Each number is 128 + 24 x the weight over the matrix's rms, rounded and kept within 0 to 255. Layers, rows and columns count from 0. Numbers have three digits each.

# layer 8 attention output (transposed), 160x160, rms 0.219, rows 132-159, columns 0-159
124131112154186138132147142151112133108099114143087152128106160145131109129109120088124112131129124113111137151106111117112080094105139137107138098125155127143127133102126138152116110087124147140136132128098131121112111136117147121130155123100138143117157136132188128140139117118085093115137129116121140155150136166133113138131141109138081114118122162110130122137149144140150155141136130134100131124095158114151102142104136148128128145153106141121109136098131099118097122135146128
129122114166138127126155152155123142123141101147137129136136108097135143115103146162120132106138114166152115143110102140114125169108096136119109151140144121128145079144163130126089112138134124125182107139141125102160144090136136127138155154137162119125120115135121148093116168148151135095119110120112107147136127148116110135136147155112128139106149130163143136127128109107109180146119155112124117115149117146131109143104166117146105133127145109190086126156123143141122074091107121
105120107153105149127105118127108086124141102142123104120126110136106090113131094130140103146136146101127128104117120094142105111140126122139103163109106109120103147142120128128124116105111105133079138128122145111137142112094129105138126172113157162144137115103131103109131138137134094141113101153129150098167140127128106185156116124095142142137128147154085127153122100117127117105124112161130104150089101100094129175142114149151124119120092100125120100142140111153143132126111136
114169097115132160124142133150134142128157107135136136140129125141140144166165101131122132104135144138100110136133110180141165135120131123125105146128125144116150161130121088114118127120118133095110126095112123142127125134128147089104144100132148101137124145145126151127113107129098086125149098138142137131115121109138128145137119155131121111107130177087104113144169135149163139092172160147089104103136092142119107133127122136127124132126135099149118114123129140113147124147114126
126152103139110176139155115115123155117134128132145133118138136122125136059133125146136128129107143156133110128122163145121169113094124128148121132112183086126140087112097126112167074169153121114092113151144146127129120119151095130146146114123142105109136138148125106143127141101110118166122159137117123139121139106134116115142126118143141126163151104102177122144139104133134110134133144106141150118110102130116121129111154109151163138152116130120126135118137109109127102102127104
076116128123150129137107113093117113101094122117093136136137117141118121142124123122130157113117107115144131160105094099106114142129174150127112114124137134106129133117127126114141160122140110176109105158137108109122134189150124128123139115141115119087119126130132109134120135124107112120125116123124163099121148139157128131114107111124091136130116107176159137167130103125117126111133121142128118145172132135112131120130148163096129151082134158107160156153156137124116093152117186
118122115110139146097124139140104133119133147156132147085133125116113116143094115121102135104142152116129113130181096109143115149092149153107183092122122116130134128118095126128110086115143118146156182116120129132157135092118138118136086121137113125138088135119115095179106149143105175115103127148098127134140099156123146157136111118112143161120108117149121145143146131110115145150112136137118152103087128155119125121122124129112126135147107094104113106113119131134133145086128110
161162112145137114140105139146126104126111126101087121140118130125110132109104127105109076136129104147127128128149098143101143124157101098132120115148145124117157146155150119110166110122117127129095125126148125119144132083126120081142138144139147145135124140160119084142143142151122128130143141154123137175139139132094086133132115142118123129113140148098108109092120126130134169139122124108119111180098064157129124115106099082152136116153125145098126126153112140142109109126124124
118139159150115134180127135100130116144129148138117137119169079140097120154099134107137114135109121125129112126112125114128130157142104122127108143148107107109132137103141121114111168151152130126114112148129130129144162127137125154147151112081141111120103116121182112116104130160164108150106114177164094123138103073123148100108124118135111095102129121146138135144116157118135160144099123137115125128086148153107130151133149145115125150078123125119120115150130088126103126123155123
129114123115085142155135124121122149127109114156167114116133170135181128129122146129094110119149155160135088130141120166110136139106108133166153143126184100158133095096092121113156127144128147152118121147130136119112156153141118133162104108127145126129105114125116154151120132167100106143115131148126138110141131102131129115107138106126094135131142133125121184106170107109106108098118127113137097129125152114161153166182136148130150145118145134175114177147153118143117158185131102
126104128088129092122134116126081134136125157114139162142136126093124123126152113132136131113137140129114120120128119128137112135119154141138109140129107151110095135140141131112088131131109142120143149103107111155120136114126127127148144109167115126104123130108107119142136140106133152166142138140151128156137083133105173138154169136128160130123148093130135143147139124140136109149157118143138096130145122103117138138139154153128110110128095137126131124092126093135135140163147119
153131124145087126148107086174125112123140125137138080115106101113120127148150145136162109121143156115114116113136138123160105129124118116149116127155121095127109102134105116124109159100140104104148150099122145104140142157142109142140135131144122139138118096131129128163136094167115113144119125131135138099126129133108079131117104155156099141094183107152137124121091159113142147124117127115117118136121140143115151131118091123136130114123113146126160119144134112137121170137150143
134139119176120146125124125105150135109110081154136122128113160152166110086152138119145153144129143122167146150117129128137156130136122159124097164088091119123142101129128169142160107144176101092169128127101116135152126164123136134161105097130134173144139126113127118136095099119105150117149112107096124141146128158146122111157145157123145105112127114098162142119131141134155133121130104120141159131134126122127116129159135125147131147140092148103127118145129143139105163127150109
087119143125137135111136119130119144113143124186108147133138116156162141144106131100107145122143125145116154123091134091101127129115079127111149123121155102131143164165155113131147121119160136132135119124111113133100145115135142131148099121118097120129142144115129135116109149176133118120132142131144148113141116120126129146147129154125120156130124135103109128087120092154120138106124129132126122125130068151138087128146087119147130147111148132117164153156116124117115089157113101
125105141137141112119131130103122103132119110120103124145123156119145131105111126136116141152146147127157132125138135150104126144116106130139135126159141137112142106112128098126107099098145132125113133142154123141123145123144155125130155112106131147129122133158141108139110110139126131088133114106113135119094148138126127147130111157126140098114167129119136152129142129131120133111132130120141138109150139140137138142137111141130140162122127106148132092127079130130112126099119157
113113129135103143117125153122096177169113131135122160110151172128105134140153134143165128151073136123141120112106148158148176101170108124139148112120085108133139142170118146168121135120143126113148154131120107129172118161128147129132166127126098133107130153111130134111154126087139153133121137118134137126112146134118148132103117127105145124097118128137127133073143122115175141136145144123126126123152135101129127149122139114141127154117157139157141138110116092163131102143125133
131102130080153128140151163104121152102116115139125156151116110118146126126126130142122119163108132168148136127114153148143139125120089148154113104120135109133147158130153126118113096161106162180142138161158154136147104130112121105144107162118089114093143098132146158099122103134119172148144158087155093135123109136142136106132141156121141147147168132094132120098164137106121147125165104135116137122159102123149132112128168144133092158167129150130112156144115106120108141118121150
134135124083125118116113141127141132176105119130144139154101151155137130157119133109124141093137148119142158075191121125112106130172133167127157121151134116133163147136150130125115177121115129140114140116109129142130111093123114099102146081071136113108144112114163117138145116130057118126119124104125124108149090118123118141125145165122127125101120112090108132124126139114109113102109121124136140154133175094104114129125130109170111130107123103128125131077114108135105082126152146
090120140096122127153075122100118120110128157158128127097130110117126131115112147112126155106136135117145151141132108133130120151113128101114121151141124146138114128107142080112128133088106129151117116142120113123131142144144097102123103141086158154136152081124097138106082133116151116097101135149112106153133141142118097132113130131111113134121130162099126130127124113132120115152106149123114132145112109132115130128106109109115112098133140136113112098112132133107113151116147143
128161140117102119125115128130146141134124116126119152106133122139107140125116106129131106120151118131112123115136135135118125109112136137141112122132122125117117128149132152126127138123117112113107155119154124095137135114140139125114119151131105121116108138153119109107122163125109148137126138086113138103122137140107125107155115117118115107117151175134130149156095122110133109143133143135144176121104130135120096130116090115158128108132087151128151123159094135148123156129116139
129146137134099134122146167118129140113146133103100119159138147122101167119132164187125105080135144152114151145154108111140097135130117129112111147124113143138116148132134125122092164060159137124096123135128115134119140112103118133096148134118174137129121122106148138080129180137116173130152143135135122156126138108138108134138095146136119101154121143118104103139125142120100144114153134119122121108112115115138128129103117123146146097139164142108133115082106130112153125104147115
142145136114141125125107137170131148105158093100130141124120172126129124138109138136081112124126117079107141154102116139167135104153130128145137144133132135119125115127142115141150153097099112140124136123126106114159160115136106107098093131125114134150120129146124115125104149133135086109159133112137136119158123144128148174082147148105122131126129129099140106145141105143115123113116151138143076112119154106153124112097140135134130126141114115129130103123166128123097121137144145
144142140137144154148113119114145123133132149137136143114127168126144135143128152079130164149137156117122144129139103141144146114114136118133133116127133146142110125144125135134135134128147132158096107136109135100127122116120135135129109127150152147154172138142142134153081127136145095096129134144142141150138101149100101149123141124083114127130118139133131151098134134107125125124116105121130144134115125125126155107124131127122140106164104126127111065118112118147130093142124136
143149119139145144109139093103172115126110111156123118139135079128118141144143123151148116132132102126120129130115093100157138132130116126139102107122161120127139124129130128111106149122138114133136109167143114132122143116160103149151109139125148128120127116133114113120130118107108114142114120132136129104155135130116116147129123099162162111134089156129119157142158124139136114120115136133136114118118080115141116113126099132116150114081140149127125128120119109112128160156160144
134082134131104134131159107111127122091077094203093140118146122107110114098098150083101145119121132159139122174102180108140136158129127109157128139127153152139129092117131140133125140133146147098116098138147172122189162152157134117105161098138150155119121131149141137116124115154155115124142144162136136137114130093107118105119116085113109125119106131177109109140119113084166132113143152124139103141161123145117112123136105168115157144097114124134140147136101138126121115122132143
141122095134125126133122145146122148128135104139125093095148120113148155107136132110115106146133124103145148144119121120127102132099115121146116113107133123116146109106126125101135136125136119156147132148111157120087112116165108158130101163105114132111105113137115128142124107156129164152140142112119119110131126148141136125123139155125084156124098106158127126147144121132133141165169185142099139154130163118094124141095121101147138116115131099095104131141124139118149168116115084
121093127097138120119121113132142123130169131115152139095150121138118097156121085124134127111137125085160134127123153167141109161116144116109123100109127126154086141114096110138120172086126161158116157110110164143111096155111123134140146138149086107115141144150119153142097128067153124118142127173118138165133116135121151096139149134139134117139103154126110150134093124129121097118134111125143124117149113156108151144150152168117152144125115155132110157149129138111131131121114131
100138134129120120114148130118123108126139154129108118073121143109122123117133115109138143114155145096152147135115146130130127089132113136137123140160168144185151112099130137136107105130126149152171100144151133152149155098119150130109102105104123144103121125114089093126144147118137154124117132154164110086137115115149134151120150113115158124140150093141121114136159143139158112109135145146139123135110110097140112140149088140115118107111131143137150142134152156117112103132088123
# layer 8 attention value, 160x160, rms 0.237, rows 133-159, columns 0-159
133169153089130117128116124143121117117136134136098173138123126129138158161140109107131159159133124122116116130104151114112093126142163137166169133102148135152088166128112120129175137114100121101121116122123125168136130137126139114154098125097113120125130137115123118170133112146092175168115129121128146121106132098156142122110111059128145093122098124111128139166134155140176112130112120151128130132122140120124132103105133132097168106132113160107157149136135118123125162139149144
160135103129124109138104099102128121117127115141139122124129141112145165108130126113131139126105108155117141163137143134117119115132141118105119120153159104177161127117122128099124123173159120104135104117146144157117114155152143141134138133123108101106154129154117173142146093111125158089117126136104083170109104120169135088124144150163131119138128101130124124123109109143124130135134147119121147102146162168141128083112123105085114115171146164128112108097126135121136149141121137
156113116135136102134111138111134139152096150124138099151131124131145139129108140117118117186156114122133158117158146098138112115122134115115139145116103114151127111094149141108133096138122118121138132106142118117125106141108123145128110153134118112101127142103145141128105117131155163152151168133150105141114098133119140101122139113127141144132158135148159164124130124136111157092080113120148122142157131135148128141177133138164123103078143107124116104129096124161136121126131141
126092155132149093124106127104128132125130142138128089147108101121109129168146140136132122142178100095092123149124098097162091116151124141115125116144065119128107155138171162158107171090135147127176139105117119150111134101123145129108129140143113097117138129142141136147107140150127099129150120117115133160131098163123134137131129110118137137114097133128086164118100135141152109129132151152117137125122169099174146118119103156142125118118124114140141108134122154118138144123135121
157148130088158118122132189134138135138107144095162115089144133106122100126150122121154096128167157136102162126133142155140147096145094139138150134093144133099179113159161144135106119132121093071108130090142139140109174087122121141137099108129137103149149126166122162103112108159170149117109170148161137101096128108102103135148142117130137169114174161112111093093106129087139114169123112140114124142124138093129110129129130076129134132154127102139142115141116097119135138120140097
123144115121114141141147109082154105132123135097172129126159124119160138126121174143161115126100107132135154119086143128122130111170137138125114151127112119109141104148136105153130132134080131108119130127139125112110113129111144151148134154106154152132166126089134137122176125118160076148150115123147159134154148138118150114128130146169118079136106110118151135117097131155117089107116157154136086114121133120150125093164116130132142112116104131135128141123128142123122132189122131
115090115112120099139110159147112143133117125115128145128147099149114111105132130153121147099091173130128147140137143113116121148134135146131112102126124116144136097150111105157106155134143116128142146134136131151128110132134164142112121125110122097122110104158120159087098106120120141128145121145132138086130137135146124145126172118099118144141124117165130153186122159123136112115138131107133108105155157108109144120117118163099135125098158112142126151083151093117137164138115159
166141134124136143105144100126120125114145104122152107140113142143165115128123146119084150141137143135148116120107121138111106103113156146102123116141125163114139139158131134123155105110122115107095149092083126154095113117159137119151107102102106158138156142142104128139142109104114147139101080159130140086133174151130120163114132103106150148096142129145099167113159130163133161120131131095136158149137136161110114112124141101149102127167126105138154151095129147121142097129101152
157124170142155105095110102132173143112136150135111128140124132101123146140139110135116102135114119132114110121083088084131098146125131114106128127120116138125107170148125152130095153125120121123133157116087103122117089102127155131122135135121134129121153130144120158140142155079149174113160129134089143122071124126111102143136082131151163105106089127107159119113129145133151159135125098141129144116146131110131104139128166138122100150088148125084119102118126140129122136116150153
112143119142136152137141135148161101122124142124138087107099118116134113106098131120125150129103085116147121145145111141136134094125123152140141131146152110099148122098120137138147129120147118144136115146127131105144104153135110142127128145119127147131134135124133136105132126140144093130117144114090134137121181102161103110144100111150105107147111162135136143101085132124110132120093125132119136130107138130114129135117115129119155149162133132123126152153117143141154116131127141
145133138085141123127158138078089129120125144119117136151127120113130154122150131108118150142093117119135126166135088130100155154142134131121140130085111146101123121132140147148128099158127125155083112140150103115105106102139135070139108135087105103124144144157101112101145147119125138137141120158136105120126133120114134111143123116137111127126084126114135124132140131131102141149143108132113114147136149106143097150132191130154161134134149101150093101133131154137111150133105135
122131149140164117139140139123107118140134149100108116136116125110126151138133132147117142139121115123096107128146127142164104124110136083139149138166116128147124140109148131110113151129102155149103112152125141142137089094130148118108165140144119111137098110150137140108117149089108129095109128106139150167103116074117135137137102106106159126127158131136135130134146104126130109130133154145100113160090153123140136185137101110123146119139148103160158117151121144090135118142113130
156126162095136122117136148080144089172149135107103132096152142155126132144122154140111124107164123121130122117132154117134183140119128148121130107089136160127107103120097125112125133107122087120111163136138163104142168144102094123106150119111169149103120129137144138129138111084148138114091128121140116124103122157140118134093125133128130108134143119152134100147152144112124140149161130089135142132177158107140144124118148134103118130133117123110098103112103117120174147087118174
142129116098143117128156151113112148143143137152115096126112108134116125161146130146115130118110133117119151092096119151145131148152125133119136118127158152161123150124143149155156136134125120135115131116106131112144104128116127140120121156126165137128140123111124128096105135130126118149105143164143111116120124117117108114108146114110120176139101162123140085128154115136120120137109101149146146170126129136150135129135114134136112097127127138103132108134142093122115100160100115
135161149142128150105111120113122116110142149163089136150127121120133112129105152105084141108126140147135142149144133087139088113091115135117101158149161131080138118101140123124090146107140160117099098131127140123098132132121131122100111131125138118155144111131167112146140123112107103146157146132164112134114127129173107102111147114146137132133147153108127131145123076108112120115111120134147123137099126160115147135104115155128148127114120128122137121159121104097126124138135107
124133138151147145129122120142138082152148128137114121139135111117118106121125126138118146112146127136107099118122127138167105122111154115116147125118123118109097151096108132111168139126152121104158116144108110122137151153166125143132181115166173143146109183160130132141109136124156083107123097156116141136095129133136103153150119127110101102118085127163128120190126147133151144089122106139134113121111148138119135123142148145143149104112116113135130086119128136119127100153122101
097125126169129102168133103134134136109099163125127153119143103112166094158086130114125147131143118127092108135107152140129140132103150085146128147145157159138111104112112121151169048092127102127120128141150144149090109176137143172156126137166143177180120114106146095106107158100163102130113097140128113117136113136111110092106140085139120098143127132132146090066128102145146152137093108107137130086146138139113129130164155167095114137150145131140080169126140107117150121137159083
158152119115119133124141150173128137123122110075114130147132113094103127115160140123137102108134111138098128124124160140091106126104140181130162123139158121140153099117115123146156134138120133128132142105121136122143103123165115107117136119166109121137117133119128124113129132096143133164148115095155127092123109127115150091138143136149117116124127127128113132143123145128113150093157129113141113122113121131150125096121155138108130132151139104106114159108115117157140085127138119
119081123143110114121145138151076105097159139138129121130141123083160129091121171146148150134118091127136155137112147111133114138122107129157108123095135113154151111133111145154101153119120147140111113111121116142101137124092150113137136128094124113091153122126140107113134120151117119154133142147116112158122131110121129132121108140133131136148130100122146099136136116079111134149139130111107103106097108110111200137150147130099125138135146132129107128093148120134116141138126103
142134124120179143109096123138143100154129115157128138132125113134123094108130094089137124162119128117115091115110147129113146152118132135141153111148141148141134106108134122148139129158100125158140126117113120094144138174137169133174108148125093117152103133118142116163130126117116073135115096127128107135133106125129138073117158128127112141117189098162141129122109131120130112139138110111115124133167126121116164101141101131081112143106121133126109151133143130176089107131125143
126146139175108133140116114098142140124115159171135106113159121128124102137118118093150119152123114130127110096140148140115119126126137134097099127118119111147153107127078122127101122129145165126124117109124126125131126127122145131120141100138131129101155126122129113124127121144134154109156104112155098119122114116156133142143121089129123128152121136142153114140129112133130115152141145115102145115165084132129131117118095120095133172099120143172139168115108110149156123092121121
130104165123132086116141131138120123136110116121104116135134115123099111134141125171145095115103131144123099129130131150083126139137127133141138138169125151123164126110120103093138117150125124105154133132151120115126136149122086127116105119108138119111113136120137115106154142115145146125142124112152121130124133132159138104135152109154154148142158125131128109108130141151143122098105130138115121129134129144118110142117114140136095140110118172130136147158114133125171123148132112
164124149129106138125086145138105141148119147090149094131143168124107138105113137146085148118103145138133095130141135141108104108126148123118135134121095148151113101144125134112119135115099128134102125113099138123150129113124124097086136120128137103166136112100130164153130152138147160108117134136113137167093087129136152142123134112139109141121146103117144103095113110103107131131183135123094126132145166105141126111120137125135104142169139125067120128127146145164140132128142110
139183133115190123130131164135121106146152139060121119175146134149134148129141099105123103127145120101137151082120125076126113125157117164094138091144134117117105095165113145074143127157145088147144106136095079130062127103096141130163105116103119143122166124163087123126117130106130176108159122131145107103116123181143135134117115127105181163110152142095153136125161125124129144121121096124117158136103157125122118135103145099142114133142123140103151091149132140105123115143119148
122134136115152105170114131135147109094135130115133131122123149131103146117146126157130121133129143136129115145154130149134118147128151154106095122109112135103077158174120130180078109149122121108104147125163117127141135108141140090121156107128121135109148094162153118150120126148128096116131075148146126162111137116131133126146137101124136104096111094116119132150132118108132111121123090132147132081106111128156144099140105142130174127166102150162145112128134136139121114154146161
157159127144139159138130135124129123088127127132122165147111145117141163120153133138165098158125132142116143136149104075141137097123128147131094137144088111115148147131169135133144118125151102146134096118153147067159130129135145134108124120114136107115157117126123121104149117140136087136113123129120126132181115128144121163109103121175155129128137129129128150110131133168122156140128141150115121137109127140117107126144119095167104092125134100087124141116115135141151122128114099
118121105108125146129140138126147131103133128153113167178141106140141097136118141127105131111133108125107097135113150120113139169147127146142144119138118086091120126131144120111146137107166136142105110124096124110093132138143097161127169150152142130130157158118110133128123101135146149117125116089124131171127162159133089128129106142170111146128109151122132139112123089105090103129126114114120121127188103147127152094103137164130127125142127112123142118124082108113088120123140100
# layer 8 MLP up, 640x160, rms 0.259, rows 0-16, columns 0-159
124165135131134134176132074186125083098112157133132119127163109121104124123112136172112097123132113100156102066144143152072132085119129143113102091161121117127129136117161106131130155145131093090132139121112115160125086122114122116130114119107114139136116089157157134110121118114118127136092114136108174135154114141144109125125204125131142148106068186120138149163142088139150168134109076143131108129154136164095159184124166146119106114102087099117130134108140115113122152143158148
092156087109153153100125174117106143150095147109132127136136092130121129175128135142100135142121117148112114113100096139163113076117157117152151172122130138117160116105148108124139097123086114142157124161102116163161147115115149158144150129091115163093128101111119131112108158138110137093099128083104109134176083181124120168134131130097126135108135132145129079137166137140169117148120148128123122132139108127119114079099115118136108120129153174126126126105160143135097130163112151
134111139119121086113146131115098089122135091136141139148145072135186134112142150123092138132158149121161108147089140080064136155117105144118071142123146091127122132160111096159143134162139108133131100108113120129151131142128127164120156086145148113117079133122135131128089109117160158112132093149153142114128159147091065141155117113131132161122087140148130144133172131132128155142120108110128096177119141147103108097075133120150168131137138099141204122118121131118121125129106119
087135128098135137142154107175120120114087138114150132121161146157117105146119085138098142144156137104136155135158141169112136133108162084087108120143141094116102099146129102119132156135142123089125117104130159131116095112138152112129120145175180109098112130120099135108112137153150087154108116149127159145142174140141072094151170135101138071123133141140143131114126127104146143153102189121127122133113093110171109207120113139146145170102142146130146107138119104113111148175117079
138068095119093125101179121138185110168123099118124172112194090094133108100134120110113099083112124107169118171159139137160146119138080142129110115154149082128108079094115136144148143087142091108151150115156120100198132157130124096110114157129127134118093120111127152140144089163105139101084143107128100114094141116108156113155123109145129151128135105159131128118096114139147131125137124121127109152124149135133113108135187119122139138085164157182146131101135168107112101151097128
139183179102144089148109127121099135166086087155145149157107100173117122124107091122122144151151098114155130101116155139163120153117154167130101146143160137165129148132129100148114086096123093114124173122110120160129107138142171105145146149108124138146108115107170110122112087101162148106121133129150099117151146092112088097142156076143104089113109127133136148149109136148125179104103194150115086144069107154134103115116120144127133116142102098115153092143130097174102157137116146
150136092126090113139106122145072141130113107107171132091110133086102149093146140138121145132114152192138176113098125121141169112163134146126109159136116165169123132095144154169103130134133106134094120178128152119079116171144157143130109146149156113154131137147138114104125088097130132152109126136144143147138096102159129118113167107147144137139122139144121146089131107129135143110122135098110110124123131071129105164114125135092164122129114083139128132125169133141088117136125108
134148121139127145150135077088101156106155117106119112120120153100103129116114120186179129110117099161143109075165093161170182129142111154105130122110128080127126149100146127129097129097118097137154138102142076155150143083126140114111102100127082122119161102159154149174133113115104143113126172108093113084152101098159153147172133110088128116120090127151164054133103151111151152145106112133096130118156137106139139090086137139113158120165140121120127145180113136165105121140157145
157126091072117132175156150182107122170130179112120137144139115143117189134067150155066131123125137143147142156094119136112106188109134126134140125114144140141129125064083074173099138135095136154122168146159113120133094160119169128171133138132143100087110105107097113104144142133147140114129121143170106101157123110152091131122130134162091152122091122098121131153120111111153145149159108168130093147119160168142178115132133110142089150092133097159136144129109173154116114081114136
139130121120121104139118145118165148133165143118084128148127151158157160113077118126165115078106138131167189156128106042132115109152156153101129139122124123129116113116114082115104118117092147176127178137089105166137150104168112138134133099060158133134153084106105128146117144118149150082118164142101076102108138105132133139189118097110111138110118152115116162160119116141131146187146090107125137144168125105123150105100125101131119141127141143142166158110112148184130142120142121
121169100145068118154189096117116126101150126151129133118144117172107121073180104150118159155147119131122058111124164128143150090138148098134148099149114117112140121112150131107091154148100111154144110101170097115159115118149113103131136158173146098132116134146100094163118159136138123133099105133104145097125123141162105150161120159110185134113091128217141120170138171089128161131130134111079094119100138124122111101086155159129127125127129148141118175142144156142126138145139152
076137078154123116185085091156130116105071155167154111120140139162138075146129103108118130157143112140137139097091130138136123129166153141141112128095146129104155131149081141137109127131152139112128139128112130143145114136150105115100129091098141109126137170133139134140146101135121131126122149181161134104110135130100105125119181150142123150128139108141139122137135134111120128162146126128114157156131109125106119143135162135090139143063143138151166154118115122124131120091120171
125145136142115122161138099055113105179101112126134079136129157100134143124116130102105141122094174153136128094128141093110129097076120117109153100118159108142108142167143126154117138156159161106143118127149091123161136143084122125060094107169155136109149124191146140125120162146115104152158163145125111133160101136105107117155129136102157132106153124141097128145114119121128143115069092115099132082177113120114157136142083137157138134135089159176092125121127160169132143135130134
129128102130128144135131148118147108142091142088079142125149113103118101123140146135128158109120102119136145127100094118071132160135149158083149135148105161107138145097159108105127163123087135161125159158150127128138169136138147134111138146138138112119146117125136123122154127086152110085146166125124128144146128100158137092175096161130142129103114152151082131128104088094112136125124087116108141112107114131137129127125193176122162134100170097142152139125114136121117173117101139
150090120138123127145117129151106164125153109115147127135115135109130139127120102183145155140128091113151120164097145110127130125128120119148124141130158096156128098091142118131134054114168135136085116131162138117103122130145130115128124151173109114155154129144133166103092156161091121117119161107097141134100147121194128136155078152168131124117144156124093116188100131120122157118083166134184108130134119152158102138102094148144167114150120151089145140118148125090112154103119150
160132144131140080128134117118135131169140123136114120120135128100106127140110141076169124126085089107145110129097190148125141154130127125163085118116109166151163138167134123116127153130152097119150126143125142114128174139141072163144072088143122107160138087080087128154149126141177122101155106147154141121135119117151080135119085115128121108186119139111120120113121099106127109152148159139114162148160134153095153158106156121121113111128120121097134158149107112126132114125142069
119149117101139167120148119165127102115109144144087143125078131128141146158116147156137113103135083131121158111128087112106126122138152105140161139109156133127154164107108123122140138131151100119091114139108133149127128106145140131094173113103127157081140141145113111137173110134133106148097151114131121114156104137181122152148141108092122109108130106127119108149117150143144154083113106082104128106151137161121133121144105119123140147131155170135103166117109119133164136131142166
# layer 8 MLP down (transposed), 640x160, rms 0.257, rows 0-15, columns 0-159
126085097144138101128084137183175121175126148115128153087119102104140115125116134153145125129135151143094169162132136104154140106167122115131129133146152117149129100140107156123171137109207111142152103129109097106188178136128125117131147145186131138086132190149122116101113168131093138097086159074156115131153134090113119147136111121091155093153135121166097122098072145147096117174109151130134138151120126133130126143146101112115160136090140135111133151133108135126169084156091134
121123117142129144158105166126109096133146127115122137106159123198138136125099142106170117108114107149158095143142161139169115132072110131163170095123123098135121094117110150143160131135128132159132123129139142116167146152144117124139118110124126161169109125102153085171096108152128142178090097171083088136183148099139138094128088159170146160164135124127108103158139109130124067116085109185128112144123089151143153115147119107137081165078144110150146160151133121115169122163149123
153101114155137152123107131146127141152132138131124143102139178117120108156146126134157133127113126157108117094113123148165095131122115112125155153141104147136114126095129136089105112117129124105121135102122148090153107131100128125116119162125168114154131117133156121141125120139127115144138148133125127154145100145158125154130146133111142143125174137081147117113104125117129118159110156136145134113134110144120136177146102108117098135115107170150043118122116126116136125141112146
127085140123111086116132124100159129139169115121120122143108099085111115121135141109142135099138145122150129125116132131133108096132113135156145121124163113134138105133107140152118127076137116164154135123137111106139163145106104160140152096094117167128094105132123132089148129132108143114157137151104136138138089091155135143111105137122103140142129138087104116147095144183148109137143081142107123120132131115154159082121119156123150135150152133094140138125116137151141114119113172
125142142136105090171136107118126152120168097153128103121091157164089175161121126140113168129112079143091148125133112102167145090139131126096093108146150112140126095146130084147111152138133114089135142138088154149060144114096141144176125135139142140150152103151176160113167153142143122079158114180130129109164113118144132079098099127101130131105142139135131145118149141123138104129131130127129117108094105129090125131122078113078065129143161143165141117152136059142090140110133151
146109064132125134147113146090156118099156179093105120124107133111114148146177139099102139125105149147121129106131076114088138117148092082133136104097120123077134121118122140111099136134150132116135130135151161132126113145121102123104128090113148154115131127140099142127122143144084139143139114144101174115109153168116141174102095180103108130116127127135163110130172109134156116129114105095114127130137133131102141104125140145083118175131147126116129128124138162089133104078118148
126107152118136151156118124126160131135119131114130142147149094155131130133113125091140106136135109088110124148131145164115115108082133140101140114123142157101138131129117108115139154120123109106114168105140101120121098087133077120121107105150118133077131109104112126141106147152117148117116113107124132135096141133117158120117108201127101128125162127129122108214130145115092139151130107151127140124171151181106116107126146126144095145137134111102129132155070158093101138122143128
133099132133122115105132106126140095129134140156112114095147115149171096147102175105090112107168150086126163109124137125126126135120145110113136147131137120165139085158113118131164153139090117136111159120099101051108081130099178114114179106148177088137089147106116158111135143146136164112176105166119129124092124159118146144149132119119152120083163123113094143080118140136104113105117167070132133126128147171138107137144090144110153098151148141140077119133205118134108177114146113
132161144127155123134119114099127089103127107075174085150129105094132079111127128142153097124132108110109154096160121126171130121143141140090155145094129084110111121151152137127144134127158111137138122129118152157113145137112101094117108118138129155161128158122113125163132123090102100097098139130068165118091176164113137097113144138117149137084136170120141134084125117164141145141159170045125109126130134064101103124089180163102190078141112148115136090123134071147167139153159145
184089158110104139153160153139096129141182131134121122120120120129151109130134125113127148120178163159147066109116128122105121178164154154151152119132098127091120120131078089133158146125125088129096136124143149130107134132106131101155152089149092150117078093133139131100154142103104085174116122102163141120115141107157135144151113123124152136135099159107167141139123124118159094062096137129168121108119121080093111128146099127159152130141113114125142092115179148129152119148124094
130114151142159132120109168148141144140078152114129125144118149129159116146105115159151102080139180167117098120115131118107150156135119119136118147096096137159125108143149143123171067108186113125098109124124122176121124132119137144137129107133071169126122125091141129109092111130148107134135137125139097186127135110135149100094147135146089113123137106098120114094128096122107120117164125135153130145129097134137126159156162100120132137142134103064125122100116099118141108126160093
133090165116138137140145169117148133109129134134114117110135123106101135164137132144169127059126160128150155156154105114151114125111104130091135128142109148150131145108144120120123089131121096112110111126160110116136118123133137182131173174140132106109101116112080115142132112122172117147143145108111109125148117141167131154127108141135136153153146141114111114107121153149127099119093127133087106108168100163152101096122131118121110100160125124169139125139164095127127136135085129
115137089142137095144157153128130126130120116153138090091142120127175132103128128116105147151071125090113140099123165116134154164119054121116123142164179084118131161134166141170122125160109125120103133178133149096117123151157090152165127113107111109137159112137082157149112129129099141125153097169092111092186122183113115102167121141155106134097119155154127089108130118097109115166095142126117113130139112118184113112116115155157145112136141156152111095131131105101079152123085143
143130161148106124118160101160129143121111106128175110115148157148128131101133109134136061114132143162123110112135176139114139155152116122169093113110158140140135119102129130172119074134125112107125103132158133123109080120132112121121094127115139150135096134165096106163108140180090158136103129084128092111155167119120086143090167110149109109133113152099116076132127139131114106163155168113142138145099127152137132096122078100108131135120126142121128130118139119141121110153160125
144134155134106106127106124121153133093132112095138119100132142098148149138124144117144105112088150141137134128102111157117126135115150139078110083106125137131151118128143168116128140140139103157142126154093097150140174162128122114174106118121082142079129164149117104137137143117138085132118116175129171142132125129134144118139141147127100061133117126165121153119150113082100116145101117145097152133120133144121149113130187070081095122112134120152127137134130117161173097143123086
088098103115134157127096183152092118075144103128100139136123147109131108119111127129143148107153137131111121136166114119132092097151117136100125103150112114117110121060083147133097084159096123124115133110151094173114082142138117118142156171114158132106130137141135153101097136118075118111121110117119121133118112169158201155139149107105157159115110106146116135145143152109169126098069099159112125080132102100149146108126083120142108155166157130148157130133147104119150123111108122